Weights of a small GPT-style language model, trained from scratch on English Wikipedia: rotary positions, 6067 steps.
Each number is 128 + 24 x the weight over the matrix's rms, rounded and kept within 0 to 255. Layers, rows and columns count from 0. Numbers have three digits each.

# layer 4 attention query, 192x192, rms 0.117, rows 98-170, columns 0-191
146126146129100130134136126149112103114127126141136166140138112130150104160135107141136104121117155137131153136121124144127141145112113109142126125120118125141102119135127133117109168110145166122144137101106127154126132105149130161146120120126114141142124145135118123136133128102156150146119113111096107125109133103118143106163107152115156152132130090132158138134128145161126149133141134178104111136103114109137121133140121136126119150111135140160146103144154121144112143162128131126148127108112140119142115154141107145127117088111130161100147086152150111133098108128158138139
115143119104113139113124083144113141132125111110146115145095140139100127099109124106104115161138129120115105108133153102141117141130113139136111141143151088139160122101123158137120143112111105135116116157109113098096161146122146107111138090125132127117131149108137093122111103138131103132127101130118103087140109121140105115111098122131073115130128117110078097119141102116127112129117142066117130145126126122128152136121142118123113116125118122117135132126096148156151099083093144103091135174153165135109132110136151116116135163130116131154057128124135124117124150129112098149
119122123143148108120128121142160171119115112154103112123132118129088171052132129086155184149131080114124148162139109138116173164169140152069137129129129158127142115167122160123128117162145122164083118112111127113159161115081152107121143146125152153089096099110102138119135173155109109106120139124170136105128092164072111195090150125086082169111131163121102119123123143126164124135112110089094094170128132127123188125107128155102137141151132091099107111114110102116098143170158135123132069147106136128118156094145093127070181116144135130078112120109141134101173118121115096143
122116101106142161106122110132092135130106090074105100145131150100119133085132118076120085116136151129146115114146144101121103118133114123133164111144163107139120142119114133142128136144111141097142160157155138088122125126137133099159160113136138134123160130113158097122114149104124089126136126103118101126156123118115122165128090119136121124100138139140096119098096109121122121109103133080131155082125159169140129154152124116121127129117121144112144130118107117136157098107093133114119170128135127110112137120130137089112110155117090139128118162142131127095129150145107111148
117188115148077098201136181125196167138092180129179114099178181066151082113124159166139151140125085126117153170111124058137085141054075123199081160142145153116121082147132092157156110083171211119175150163146091222135155087112118141109137114185157176164149095124087102163141137099124139204102071206095142123154175108106202100117161123160178108136168137149123108156118098096184112096161121178190149065199196100161207114100144131196184080087188148142125201095106141193177136090166141140169094093123150100121162141077017061140151139161126108140131057134146126124139168142087117144
126097128121136080119111124127157146123138086155135130080067135163082147087124153125107141133102096121149130135106109132149115142132130111074122133131086176128111158135138134099124159149125092097122103128110124141148108131136148155088156151147153130147095158121124152116158096169092131117159096154172149126119082139131149107128114163100129122110143134125102157158139089114139130156096120085128128159157130099128118109173111131144118169142071109103168112126127141092120099128170148128146071163183135158119104117120145186133145157112135089143124150166098135114171107127118106104
146123132121111201146123085104096128109131120101144124107114110120123112129107087125097122099131135093109140135137141159115124135095177144141116111127137165099088162139146129132123106090115154185085104106154154126162093114152134093161131142104146110144132143158108129066134124123113078086131154093127092093104167121116128161098113145133120147114156117145184142100137112123082123129110118140121107131108129144084148156094133127113120101131138106121122151096115107115113090139101061094139167138146143115170148102165109112130126137134145176144101154083169138108123117138128111087
127115109135163131119164135107100119125130138085115088132088120138132092126104159130122123126126120150133093103121130098129116105117139123129161156142107110117158135136120126141153125161086118145112157183137077088143139145139156141125172119169081139118114145090112151131114125129088109134158166156138110166122133156118092153111115107119119113145129123122103080091134058127118110137105133114124156098117131115106121152111118109130101111150121159130116110131131122122112145104124135114056141197103121186095139144133124093121111112102133114128117175155131112116084123174122066134
119109131117165099112144154132113114136135126121157096158143128152132153133161076092132144087162146091136114144120114138148111130152106090083134121136143117110139156072112161105112170193123154086157115206100131115089097117136112143158120156136099107162135122113130116131111110147149143100129112109141130088142096116099119113144120122086109086159115118137122099107124126132152112117143154115151166107141125098128122156149108155157134142154125119103078110136130121123138115115117151141150152143156088096113140125140164165152120115109126114112126158123123140158166134135148132126
144124158097162165120147170115125136084148119160153101192102096142151123125142113128174141110139105128151106146150138130088119128124132118120119095104117129120110104133128100127145131103141166117125155118118179138130102077127124138130075116109114129124159139133136141118144112130110149114109161098138140142105130119109181120118148100105130138153126112124148110162119148097137148136100117093155116130146123081113121123155111096121112139126124137140131154136131123114084132125126165139145129127123109134158143153127128135154108138115124153108165145118131172132147141127147146093
128125148142090128122097150121092097122126146128140103146099114161107127129129146137110114148124175141128165135135119135103089153127120114131120134105137127132150125110140140119107159137162102120129162130158115108134140125138102134136123134093122125121140124129091121108106121118110115099074136090141134099126157126136147134174131154107147134152111138119124157173175126156102144104162138110133089142143122101133150158172135136107130110130099154118118087153097143150162119116045109103148122145124137096139154155129131149139142103124113126118129120129128125132112167109147140129
145095119144124123147110144168165092117087128106113132124118107113106136089123117150152154130124114098125147145135117134132133116130163161118110130089070151110162117165122147162128097124129129125136112127124094103114112156153187099118138118116128139117119101152148110096146148131097101117145089159141132110118119097099117159126132106163157168145137161160131147117130153086152136125132127124117131133130133193170108116119140112101165086148110113135107094142110081131139115140142132153099088128135124095147130130148127127132096076116139151105144140097162093130129148123132118135
109117136205167094146122108112156080111127115087116111055090129106111101149117140163154115095161104140091110096128122123085163106146152111120125093114141161100117136093138089148120122101145113123111142094169128087156165117089146145146121147123106143183114157148095112090146095110146140111106153167115145133129114083131114143164100156116130143066140119176143159155107161142160142075150122152148105172124165136135120143096091129136148139088134154107158115094156103148171147167144081138148152135103175163144128137133109102106129099089114140111102139161070079134134103143146111123
159140168120110079149164114139149180113087132120128117164154133119152095129121123136156198143122070113123138140137127117124163139129139126148120147099180141117117136133111141161149107125148140170115140129097124179096146086145103117119154130116149104149121135123113111134134105123123139115134129140115130133133119134132137118105124153147118139111111134168148102143090156110115097134125133167123115151149123145093110119147116132204194144190159136148131149172102155099105108145141119161135130125145076138139123140114086115094145143116115076128136124111121107123122162158107087125
088123131115155165132104068138147191142131117111099125093107114125138146095162136116108161175106107110128116111117092144125123157148193164096123120179072104115164122156123116130134077118119122152126129111148096130126176149086141117063128153074118099090098115097161158075139161160089115127108189164165179150098181167112175181093205071157057102178138155093117144098181124113094122115110149076125103122115046123087133151074152145085118168120095105097128123122123105086125111140108127140108141155156141130122132119111087138115175157137099107090107104102184135084152128124116105112
124113104092089124156116136158101089139149156158152172142131120124138140184126112137137108134125170123153159127137187147152117195113103131156091109132157140127081161132171136096118140120098137164114104143110154137114122095177089117173124151148141139137118135124135152131077091159147175137127078094104080105108102133132120113146113145097120173109098139087174125135097133145078147134129106168086115160130152115136092104123153140123084112131121131188112112160128117124079097158147078154134103143129080093136120119142152164163089082131157153112120119117096115106130135149148161108
105152136185163132143142145103131134102136150145105148108124146111181153164161107157125140117129104125128153145105099160098118112129158137093124104095063148120127101127099110131087129176150165153130118101128128133151117127110109128113091190118136135168129119157102140121155149108128160128144153133170147150090140150098144164142154097099141165136159139157153117090130189153151141094140122140176123122110107122143129155136109163155142110111147103130122106141155129115087160157137125136158105085096129109169122109115106152147117105136111109099182133104137133141166127141128142113
171154128121057180100158169092119114157102178168125143146181136156176129153156123136182087111121113079123095101154159149127090117094173121187114138056148153182145175145071096127108149145078172155095129176122082151124088130141111188163114117166187125170151109175159105121116154101077125116191106083037050142139101087157069074177093154190183141123111118144203110129085136155048160119091151165123142133099176138103080146157149089134086114115135170179096183160155164134098120118176129147157189104128135198146123111150148122167071086082116119186142123154164134170071098166165163100
141119133135096158096145096121098104092140092137143094145094130129103158136135154101129078125168118116147140126152123096142098122128124121147109133136138138161149146125084109147147123134117144139098129143140136104132123124098119134123183074113149141111100095113155082113094138125138141123120103117113093128140134096101117116104128168113108133157129144124121108145147103123101111129102148102135093120125127108098097106129127112117121136131113128109108138105139171103133133097121134103085133143112115153094148124151128109122144137132131135143125114104137131126107141157151122130
138177138181075107159103184097151138143074133177146163118151145095192086193155134185158140088087077135097066135162141080119095072134072136114078122086092126163151027145127131202068122086151167092141176125138072125124125175121125163112067111135136195214181093107107066164187146077107153162146093221059144121183166085065205088156104090163175139183142123114173112165130180113213112082151141228212135147164198121182117160164133055163193142118236178141104119119189152173196135074156126135150156090178139181094167156124052107162090158082108123110164087175130089212028132104125132210
162116161120129095169151099128120116137102142111157152131149121122149097163112101116151152100131105101129143124133150146122125161129170127124107117125128134118081115142103127126147117116154130116135129116101190185134108070155109150114158098166096113099139093182119144123132172128128140133117129089144116135089172153126140122151131113118164104145097118154191138129138127135099095145115109164188150127123090091098147114131139124130101157131140143151122172155139156138089136130160125115163135117147158137124075175117106110123141125147137149159153124136188143137100113130141144118
121131118103136143115131163148156138112078143120097130125152100101115162115187080136118145122127089116108134146125122128099123139134154145114130137129123167115118170143108151092120112154184115145134112126130090126204115119111125131156141139119164101121107125094140140129145130109119152103153133137126144118121145158136118120119128162137166127146108130128099142149137156109129177181127142205127156119085169087130143170133125147168150127128146133130140124153129125128109157147161123129148146110099163141106142186116107122148115115175160142073152108097176113154153075102144136136
130130156142124111115137136116144147137137123137157132138130127135094125135135145138129158177119122098122123123147137162093150139124150147130177134151154124141127157192126119084119136107114051125112093132117108170100147120091114131111133120140126090139139104095085159150090124136149180125101111154155122109145120158125111082149162173109111140122076111141128155128159116139086123153140153117117118133109076159099155126149149130090141144152124158139161107184169149093105123140132136135103111151119112092110113128142155115115141101131149065131128118116116128116170100106101126142
112174108095131124123162125139106132124083165135109157161181137124122124196156122143120118159093134094153163145168170171145084178108125097119136129114151133127116136120131088115142140134109163149157129160154126208105111090163110157124156120152122107162120124152169118150113122154137151084132112113135108133125154173129130141133145120138095134114131125112135093135191137125063118135113128142099129097086124126126126149118109136188127154162129115134096121099146154146126155104101129128119134121136090067142067112101115102186157150170123119130143131108137129095164088164124135115
108156099096101138142129135172105135132122127159084130127158083153133161127168103103098135131148133127139142178134127126155145117169170138149137086115105155136126137135129184112121142127115148134108127161142131129134094160130102130173151113109138065143144104116156133136136126172083162103123123132154125123138151137114123139134166127111105169138154116123084091113116112143142126137123123111124145129144142099144123182135107087108151136158122130111114174117144114063142131136140118134122107124147125132082101139125115127118116127115141114152143173123143167103128088143167115138
128125136104138122117143160163133145107080178184081112146155150169141176112165116167138165143124114126101105115137089100111132129129122135161155159133131145134116103120127155132101129149162166134148155124112119140110114128127133145138108110171177134107122103102123101164101122129131149093138128124124134116151128130155157115128123096154154117083149088101135114115124123133147154113186156120144158107159140124170113136143122148187176143145172115117127135140127147151132153129126158177163111078171108106126096119108063105139108124117148094135167082144144116184133134130129138159
129152140105137135120140142158084138084134091087164128147122135107123112122119122076142144108151131096154111142144170154112134160137111099174169135113139161144156126118194125120095076119120128149138114123139129142138112150141125103179166139119134139130094122133113133097103087145176134095111146092150121091139082166146122149106113136161110134129121132157123153076140160100138178157126159129109092115096138123113165122142143127107128113158118126150161112142092110118141125127140133098112169145150160082124120128157141109093150124143119116109110155109155121102129113103127131126
133155127110101128106166138148108101120105160122167161123135134103144114157131134124111146138109087096110113096102125126108079148100117130119133128132135108171146141127118122112117138111144132131101129132108116114104166085098160128105119112148115153134140127168133092138144125093112142105125103201115116169173136128142171140184114125153163140118129132130172127145120121101122159120144151151130118149098101148106137178158159120126121116113135151120146134127153179135118128115130142110116148140135163150126120114138113112143114120144150103136106106121177080150150156146138153107
099140128151096083153147154160101167155108135124165164133172142114149110151124105137106127087113136113129155135165145095144056105115094127161118151150120148119116138145139123137096140113140155114138127116143126146145096094157102163105090145156094087118134149119132129158146142126153136105127126110130166132153142125110192129105145121112125102113136176127124185130161160116160097126160150128132144116105150107130161121133147087084138137123155134112140142150133129141137151091132167113129140082167113082130142141107091128126145135168132094131145102142136157127125126091150169114
158133153105133097144130069125121142119131150103123076152148106117114104074110137129152148110093092115108096140132143133105119133139136131158125102089122111113121143133135152125112189099100106145121106112109140114162179085136144142113188099109114090161143143164134114079138132111137150081107139148134123129120154096147104138133132122127147143139086094175159157136121139093124124160109143123120155112110134159107127136112168154100144164159136133148141179156096108136079122118153118155118143136112099121098109138164125131147117137143116120124124146102188136061120094161147112128
128109160128133130120112123164143153132111126112125136109132114146102127121138122130109123125113158157137150181129138150144172133151132117148165113116152116101122113180162117121127117141157148110132120123138136118124140142103111125114150144147141117103136145118116157135127139113109127131151130131127128143130137159103112136111138127118143125100117136149113147144136118136131118124131105120114096124135115146129145110128119137132132121118124121132125104166143103105137104143133135140148138165138138111135143153128134143107131099190162124126147153143153142116158111126126141135
136141106142117159135148152111123135154121107125136132145102120106132141145088148119152141137128122134143130080139134107101114157133128131147122140136101122151099121090093139129179129117099139115124130134134134105138096121145121144142084126091105118162117136160145108149127116131131112130131130100122131124121139092166164114138125130141102113147132102121140112099134140144141109110132151135107166110128109115138116138143138121132157157155129134145132168115125163132119164088120115102098099075139136146122107097110112094139139161087121131123101114119138123147093131150129098095
130121122113121132130148139128139134115123116109129135147111103127089116148120118121136128133133138113107154119105125127138158123133145109106156110156124165099123162106118128122168147138086131132120114166112109126124119128133107148116157143134141137157133137129132123123132130097148173156142124114074092129159126133103125057141092136154122140093142108145117111124167104145134101119131144168137125157087084153126131128118119142120139158114129117138157116150158146116130132149143137126140119131096145108100136138116120117130110121133177126088141172152103099140118112147136126128
139142127133136151145148132126104121129135124115125138150117136124135124141113131140131123128133117112136101090125101106105082132107124128119108118126116141171161112115117136153120156120115109137127133157125122131133150132150154100119102115103104141145131117151144092120148119144140123114129097156144107125152117093147134116126099119140097110141124102111144119134125138122131150123125132111154142119125130092130139154125139113140127132152140130133144142103115145157132121115120144108090106105147130154137120103128111103136128152089096133116099107124113101145112145124148122113
140124155116123149130107134128087140085109157127136098120147141137135119102172150160146184115150065112158131112130144152110091156180164144138103138151109136148101132188123117086111128158138111122119087127118164143145149156130164120099128111111114158135097120130127137098170115160156095106130107184165129166144104158145081121137136159090142125118119129133097166137105144169114156138097131132082084095114130146109121148052142157095117149129125114149160100110142117153111130125138123116145098063170182130143140118131134133120184116108147161106102116111165147114165134131130115126
149134115134083160140113115137123104119132139131124115137142133106132142126135127143161121148106158131145123126142140109116106115126091128139127106075141127144136124121121140169129119112117127138117162133140136115134116098154155115122135144115110160118138139174134100133122114151113115138131131150115118127124111087135151171111138129170102142162137128113134122109123146132159123112142133145123161103141163149153125121155140111109173119126154130109120147126104118126141137107144110109113153110168113147147128090144113131158123151098065154146136120134139118138119147150149138128
134131203090056103152145117139146131076147103128134136115168150134152153099113149134131083161171113153121076195135148101128171103152097115150158112136131130142134140132151136145090062136144118143103140123092154123130172181078130166141154106164103141122162141126115110174127175114136115134078098139073100151186161161081121150091124201180153103131120078185080102155080106092157077123090122161126129089105196136145084139167141106164175116160158161122074149150115176105187155139210148132130161184117132192068133184152107102122123127129125134152157069132168121136042129156145074147
129148121106129147107132142143136131135138116138113138137132143159121115127113135110123129148136114146112147120097099144102129153134155148145080168108152156133118120121112150097173150164127112095147100136114107131125142136142122152112122122145112097128133116127123161096149109144098173122162107179155172117109121147155109115160135118122131125148135154139120152150146103119105126127117116141134126133139140107157158131106126126113086140113083141122167156145129120137074122117176137122145116122191136114139109125096167146170167136114121151130130116099096132142150093115148133118
131148119116146148151120071078074078155149167139150121104172125104126124153129118134153140112109146101125111128143139143125155117122191134141151120094132166119105167115104110104124096091107106189137146098125145153212129083137139097143139112134138122121122121146138119120097109103130123076138182123125121138127139144144139155110122118165128136127088118173163144122131085119121153149125131161171133134110131121091118122104131108123127148128079099109154171076091101101145144074090104112111168099161095119190129136104071114162123150146120113123116134121146153137127081143128139105
144129087142137165139133121119126122120127124131122116123151111123152128119082148141118108132124091127112136098124159119123084107084145142154111146116117156145124089148137119127186134118109150095104137165152109118131067129147155127133127148134090157116154154112141155142116100154144139152114134157145137115114135129164111086154144093135159125158169131144151103125132106162101127116132124114177133113125157074153158118115130114134131103142133121130151134118106091093098131122134163110113125098128138104136108153109141123134120082100115119131125129106115141140105108141143142117
110149134112171101115155167159134098074108146134154092112111115150147142129192129121154114135134171078168133165156132112153125113152138111121138152171141125119080136123113161158116149139131159146169164151071144136137175133144130159119128106141115090168095149085140134142115127134119081118144114128106149112138138079100132106099133131083093127177127145056139105144117130138130120099114149094124128139123113121110158130134095112167114142106106105099104146177098137086123111090121139102174137140136088120127114142150103144146125129126108117131085101148116113165149117142148135147
142111165143144165143150065131101130067165137117127132142099127116129141140115119119136148145143157133145112164119106127115106109155097081149168100163103122138113119110116123134117130125147144110121137155105169114146119116170123123107151144134121104176118112145140136102140097107091109119092137143136119138120144100093137152112135104105103106125116119123133117118130122147133103119128102113168134147077098123149119111146115104095131154150138141119129130134163149112126092102131139121146129143114108093100137079139143137105115154134146120104138137132122143126148126114161153108
113130073187153165104085135152111120100125116133146085115106134126110158143157120118112144121106157152122127114083149120158138151141131123116143119141143107139140140091120143143127134187095152132184146158183102104135154185098111110102115103138152129153133098099139109122074125070074077127082127103145124129125133155141114108131129110113137146141126117093096135132148109174108165102143128146180073115112121130141161130144140141102123124098093135117131098144082124129169116128097102079152109105129141080121154146137118159123103123105140135122119094121141104129107130126132099126
149089100110130118142103125139082129121107155088126103112149087108135117115120144128174187168103106084112114135138114144101106148136152164121131141146111084153134131165169123137106061117118196106165114125114116106108115142154158097096108128127097115070150104126145119089145117151127115094101135159138123128127107137131132127150139097137168161128113159156151123113112166124117170144133093122124123102109109190158084143128151132056149102117112148164129117155106089155133095116129093112128136147156125071133144104149144128108114094128148138112136135102139100131133102125125120108
128136096195143079135124135127116087146091110122143089096117127093102134114143172100124097113115075155113093135133098126131140124129137117140114125131123124074138153087130083152124127116131114142150148069151107122139149133083148148155109116122113108137136155107119098131130127117091128135117154120113108151114132131183126137106138127126133152093145115151125136143099127144129151114147173174131094125141138095096168139120088139077151171086138114106139118115117128169137157134125091115122131165114163174142134136148093095131136132127133138132110123139125118112130122142116115105
137113188093121098116121104147146137111122122122117121100132119143083139131120121154129175155136114166128098144145108092104166140137140152124150173118133106102130110119112169162081102148182107140141142087068115111087193160110170119135147140117121114137098178087108103145174120105137090125123113128141172109140107153154137105102132151129141129096127132147102114094107141115169142153176116151065159150118132145121119136129112164183177135149181117130145152186116136170156119143109096142126115133121127152141133161119087111106173138132117131084151092159120099119107147110103086202
132125146131129135078124094124129118120145132117142129139103178107147143091147131141114113138136102118153161069090132170089041137120189120150083145084101136131124172106078116059128151113133108142160083085162159158124138082118140093154143124092096115158070120159127184119076100139133099110134171105161187130068115150142066111155147104108139101124053149087079203142134136196088180184094100096159095075132103119144103117112104145123077135130060093100140102108092090110115130111113095130168152087156144150197138143145200097133134116108085128117146143085140119078151107096166184127
130100117141173165132103150116142110135109119153146151102129122117140101176111135138151137178141099119109157120137096144118118146140161128120148140141103101122135136147136130136149082166117142134107109138131119134176154145150103182156126153145159137094084117158100141114145116150125140141130160100153126071119172121136110085113133129118101173122132164120174144121103120085174142114128154156117121154116107151127116104106115113114108148102140126144140131128185122132120131104094115147125123130132096098128112117120117163107139142157150155095113203147134133106150088137113115131
129104136114135103119115120138115139124128150114102127125117139136124124126157097110117126121138113160112141166108096145137140130131146133147161112156131156077147144154165124116132141143153119111145098112107118120124142157090117130133154168138163147106144079089110135098180140104114155159187184138168115122134110147084097141133115116126127157081137134151115124132127114140162137129128137137125085147119135162100145083126132140136091117114112098093147073138132101095147129150134140150150127162116119137143140151134155160136133107146145122108137160129147133083135121103095122153
140060163158149120153088116150102152109132073120108130109163115117127090147085091126109151112117163173093042217164099072171199140107066145104169098183171104128148069153155190213102156142182100112113141149102115082115160149108104123103147163211161155139173136079162093124162161041137132189123087168095080148147100119062196116142106128125192144134152090184123085080091157099165109101178132140185175171099088167154131147150122085152177115120173203130095107166134128160178070171120165100128108179094141152091140127145062135101102138142134086131170092137144127157047180141081121135
151120121134104134125165123120113126115122111126129117137111180150132117147114171099107144096162083146132125124128110110128070121116136145137071155125118162164174122111095127150142135120112129125081146150118137116159117131134134114129146123114106144168106122152176090098147149123160127154107096129133094157124128125106162097096104127122125116148146130122114133129151128148140116152122133157128127104092102103127132102119124109141139180127141129120138114106129134111119130124181127080089127090143136175112107120142108105139125129087116173117149151140105124139111138137131106096
118103105100109166106129096058092077150150117121071125148097109126081195141156112105129149131064151152078121032087172157112140184094137096161108155095127109149110138177173185088087160090122098127134095153105110131102149171109055152091114146078146076136115092103136102162118158132094131116172116108127061096147176160109096069184065175111112088099072098148119095129138068107036152135091111130155150187115083126072117104099144145193067102141064116097152104103132146128174159071052150112124166153159083115087142105144180140188091186148175118159146117151125066162119117099141164169
126155155106109130124145123126142113142116131153107179142123140111139151142148116068124150114107127111176163134106134161127178144138152101172139135131121141132091159139133140116135086109107122126135144095098109173116121105106092149138151127114128105095139115144151143107128166127130131122114147073133103119084178167096112114125112117123129130123111126138114127123124126123132083152123128164115153129120140132125127119109145133135116164085071130128132152140083106097120145156162140143129146154119117134095136159089105134112130151160140137120176132141129146113137093124092144121
125130170111112129153107121126119161112122135106116120096149101136104093112142096161121195135110097143120124143111107126116151118144148154158090109132107153098112151108153120100141129133181104116121094145122115121159153147114133117138153133117146112118158128125132140152143118121154138123151136152155109136123151147131119119165106151134165132142127094162096161152122119127112145139122138171138113145093151130132132146127113113109146145127129133121128098181091142117143126139143116119137138102120151123095134150123132140139128084168139115105131136087148125131130105114144145145
128133120138120123135158123120137149148122114159117127159092113165139101097162137138124172157118124083144134124122126147119137162142151180159149174142151136132126120188119146081116134131139109155124129116126128154112139104152131150105112118146147138128086125089129163162128132145145126112085087131145162114133125131152141099145183140080143150128123118095129155119166137171120122151145112137086128109149103100120145100102143126142123115141152152159129109148161131118075125142131128138135114104092140074129083150098136122131143098128147142144141113143143156118153107097123128139
114151154106132107113125130133135140114129141146128146130156107131097121156154121152119114135130139113141168143126162145085116138123120107097133134130125161133148153123129098096136106178110145123134084170121117142122114173094094137113158105105129125159123115155132145134168093149108130153125109136107129128148146176093068133081147153125101108150123129121104116126124107141117118132106168092138117119149127128124121163133101143164141069140133131133108079110137146124163131109110114124153102148109147150137099126142149133148168116143138128142104148106107107118145123163117161132
099136100116103138146129138120143150169120146139092098151170159129149157148178086130127135161161118130149155135127122141143153137124123148109122101126122133083091149109124165112164114153100146077104151145143101131114119141094116164157112114154135144102162107107168128146126123178121128156097064141155125132143175135141111169209125134101105133169142136124103089143134119154119126125164175104136129140100142120164157139096132106142150094108110130126135117124141110092096137150153146125159092110130128141112141115132149156145099087094108142132137122122117149107159097135138143134
153108159103087168127139131150137124103125153150053114165078137176129144110098082159137133129138119138106080164129110097090154134137120151158144109138137132097112101155148124173127118164172122111095136125123122100128138174129133148137134122138143153112141114104125113110134127126121119159127163141127113078135127139094118162112124139117119114138156123132092106072100114145170108131120099134132159169113111173139100101117141103157157104121168147100101103141152148158133135152150122127145143154144075138080164105122134130145106147093141114121138121111124111122086135158101111188
102140146123135138113168151188083130094133153129136103131128125130162116107091096127148140094131131104168089097156171151112121181084133133189120104095135132159130109114156113115086102143104123127116123133130123158142119134125085108144149143115099112078161130111119141124064118149158149090120135129120115098139072131124152134144120128138110129130123103157165162089146151116110142143110171155113127099106132096119154095133116123142139094155103118122152131127102161140126130150126076148128146096133122109123106089149134115095099139141119126127121096115161123119147146163158158077
122140126128135135114129164107149126101112174076143125112102132131120137112111135137128134127100106111099089162136078113120130121121077151125119111162132120158164107112153139166102139141132150080135112158114142068115123130091140106108100163139140185156131105158138096089198135114112143132104116172145077149166095149083152138112110109140161131140159125161098115148097118133168130097144146112142108181135143158103118150097149132108140126091129138125110112114095168154126115122110150109128115165118156098116135087145121155112134128139151128133094131147113126147129169148133148119
091140148140076096135153164168156156099118159075098109113135157113146183101140138136122073084125113154083114175146082102186154089147066118162136123119133156082109108072173174165111124119171131107129165169127149139165119143141064157139108163144152127119124119096118118098101112123097109117147161142128131152191169110091179170117104133144104120173144125113128149154132109087173108101146115115136147166114137153145207077115112083161173146153172115052098121115122169116220115138143118147117140115116079079064169130132071127088125150165148153133133095151173126159107190138158179165
142124158146103064168093085119115155129103153080138086163169097095103153112121137135132150112071110091100134105145139160128118158137122118136087108089147154112105149089131171144082147108124128109137094113131145133118135074132090139129156094113125107177161128147137126098150122137169155069077139111171129151135131096144132097176160132123144149136064145181199148155109147090106121165139114125096129132090151129095107114127156113113123181169151132117126195177135126154103129132159120161155157079115103120108106156174151092108132127142140149150146111115137141058124097111161132130
106129119142125132144139080118123131113127127138122114120087109128129154123142144148128151144122135128140145127109110151130150148142154149098155127159119121127145122137135120104143120145125124107128113121160118113132137142131114114139145123114132129124121113141132163110120114115132135100120137118164139128107139160128138132133135109107114140146112140092135127119143148132154102152126108132113118123139099109116142132129135139122138141101088130145133110128154123105104118160121101130126109116119133133154131112105135137128152110167143120097143138112118139119146110133146160119
139126117120136147107119164146136106115120100129147135132165146117135135141106121118120116107130142132135105111140148093142122131107099120169130153132150104113094141124139134154121133121124134140132145133129135112108119127124131132096092141121124120117140156088105096143103108116128114139125096116080130114137117090123140109095125151144139112119108090144111131138117107128111139100126159124105138119147144133161133139130120102114123115144174118126115150113104158169159118089121132116133156137119124122114132144135119127149126142117136122143090105124143110158103134149112111143
103087152113128105137145143121139125127140145136138128125150102150107121103153136174138108142093092145109151149095105176131145136142124176114135123135108121095105137132158131108100140150141135115132118113101112117109099136095142153114141160143138161111100166146113175111177152155127163095133147159155126134131118132116146137112122155143157178120137122120118116148156142117117134147146113160113109152122121155140149099097112126096167122102139103140134097171121087117102127172133125145149121103094124148127134178114124138121147107151178143169134125135140149109153116130104141155
125141133145111134089128131153140121124143113133143102147159152150120120132112086113109130102163156126118089097159131086131117096129100100124091146124144128125157115123125135159100151115130101153125151145129132129141133131139109121115097101109102152160160112093134064147106100102129102145114099099103092126141112106119124127111102123113107096126135113159137097126127143131128126115121155098117115134112123126139103148140120124147122115165135142120117140103100156153162124114116130114130158129163136118114145106129117114135135147098094101129109123115138106138113161125138107127
122118157110123116108143106135153155100071143127116143097095135137095130137139109086158149128140113132157131124159105128113141133113112135085133111115110113117136125083121156130121141135194177144139129164121148151169110136148143089165118115141123142152112128138066120165129190129126129116140121132108103124115161136098109165152100103121126137098154164116165133116128146105118133120114130140137101142103149122098109186141147176131107156118134118128116091145135097143129127158114128112125116156109157133098119113150151128111123106147148145108121137122136143104127109148109099153
134124110135110138130114135159135110137124097110131104166143128146138126137110091093105092131142191121147104119167176097144078106111094102138129119077161117132136131113148150159145122125098141146141166161171116125138131133159129098150107132135144152120195135133155081134120150095133097154093122093102107098149121088130135158118133099105097106125129131111127136097104128121147126109139128086116178101126139149136095174167119117147132095142109156129104126126128139106145113101083130120122186133166132116126113107140125128161113148087089133107135141107157112140106149135129111135
109087140129112089199149165100151202102116120141113170122113205202139092107166161146130087155122118184135077173131048055139108113175053166122176127168096151123112059133140137220133085160169166108143107126152175102121082131109187133106139130208141157157126188126127126115107145091120156119110133176132160074180179149099168181074149120190148107169140103133137111107108158090244104098207132151199153141148157101199141059156120137170214160104246152091071125116168176162177169153140092152178087106187147067139131196085100121171114168162119150156132068113086167144042166098102122202
138129144106114131104140145138135140121134101144117153075132143127116107094110123086123114097125123121146125116117115124109105138095155108118113138160121140142138110175149150091117168138107093091125087177081092142134115127147120169110097144166128100156114145119130134138142138135125178135181076137139079122114123091127127103158106160099143088146183137147129133163160112129082140135106107122151160136141122120122124124147132117095097133110124113138170132151132125172123100130122169133136106147146103132135138147150157140152142157139135128139148118138065158135142098108154118121
104136097124082163131100109129117151127120143118161129090170143149148127150143149131121136144116102131095147132150190143127105126118144132117111120111153120126146174126146139155127131110145151139151136131119133126178105123156167111179100133127167134100126129109109139132102134125138092131131163136124125094116113155140125156146165149145143124108121141118137150110117114104109165129117109140117102117104110132113134157099148112117107144104126115118153160111130151097158120099071117115118125130127103122149136110133104149126139114155156117126142135145175148146114111085125146109
164123096141117149137098171101099121146135110140132119127105107132143132113093120135100096105116146159144118103128125082123096089085115082103149162137143121102129103120124137143147102140144097117118144181134089112156137146160140132122111139115088133114192131093130119100120093118148124173124122106128116158138123125109118117106122111125154097160142081139122072111127103150139109093121108124133153123130142088130121146141136147113099121165169125125113134087133143121140120111095147141141141115101125113119120105126154078117109088090126130144155137118135114170087111164094105144
106144118122142133140099162130124122161098152125127077149149123176120147139141089151153128146116147097106129105122134117144127125133092088117156143147141107109106126108113134139148162159110158078165120154113136104121136118126145145148129124161126100153127131131148122145102100138129146122119110152139139099151088113114136131126148121109078120105087130077147070142124126111128109123145139114135174132144109122114162137133136084180130122103132124114124141147129142160131109094102140120150107147146109157130145142111120139164102107139083087108100139139110140139157121091104134117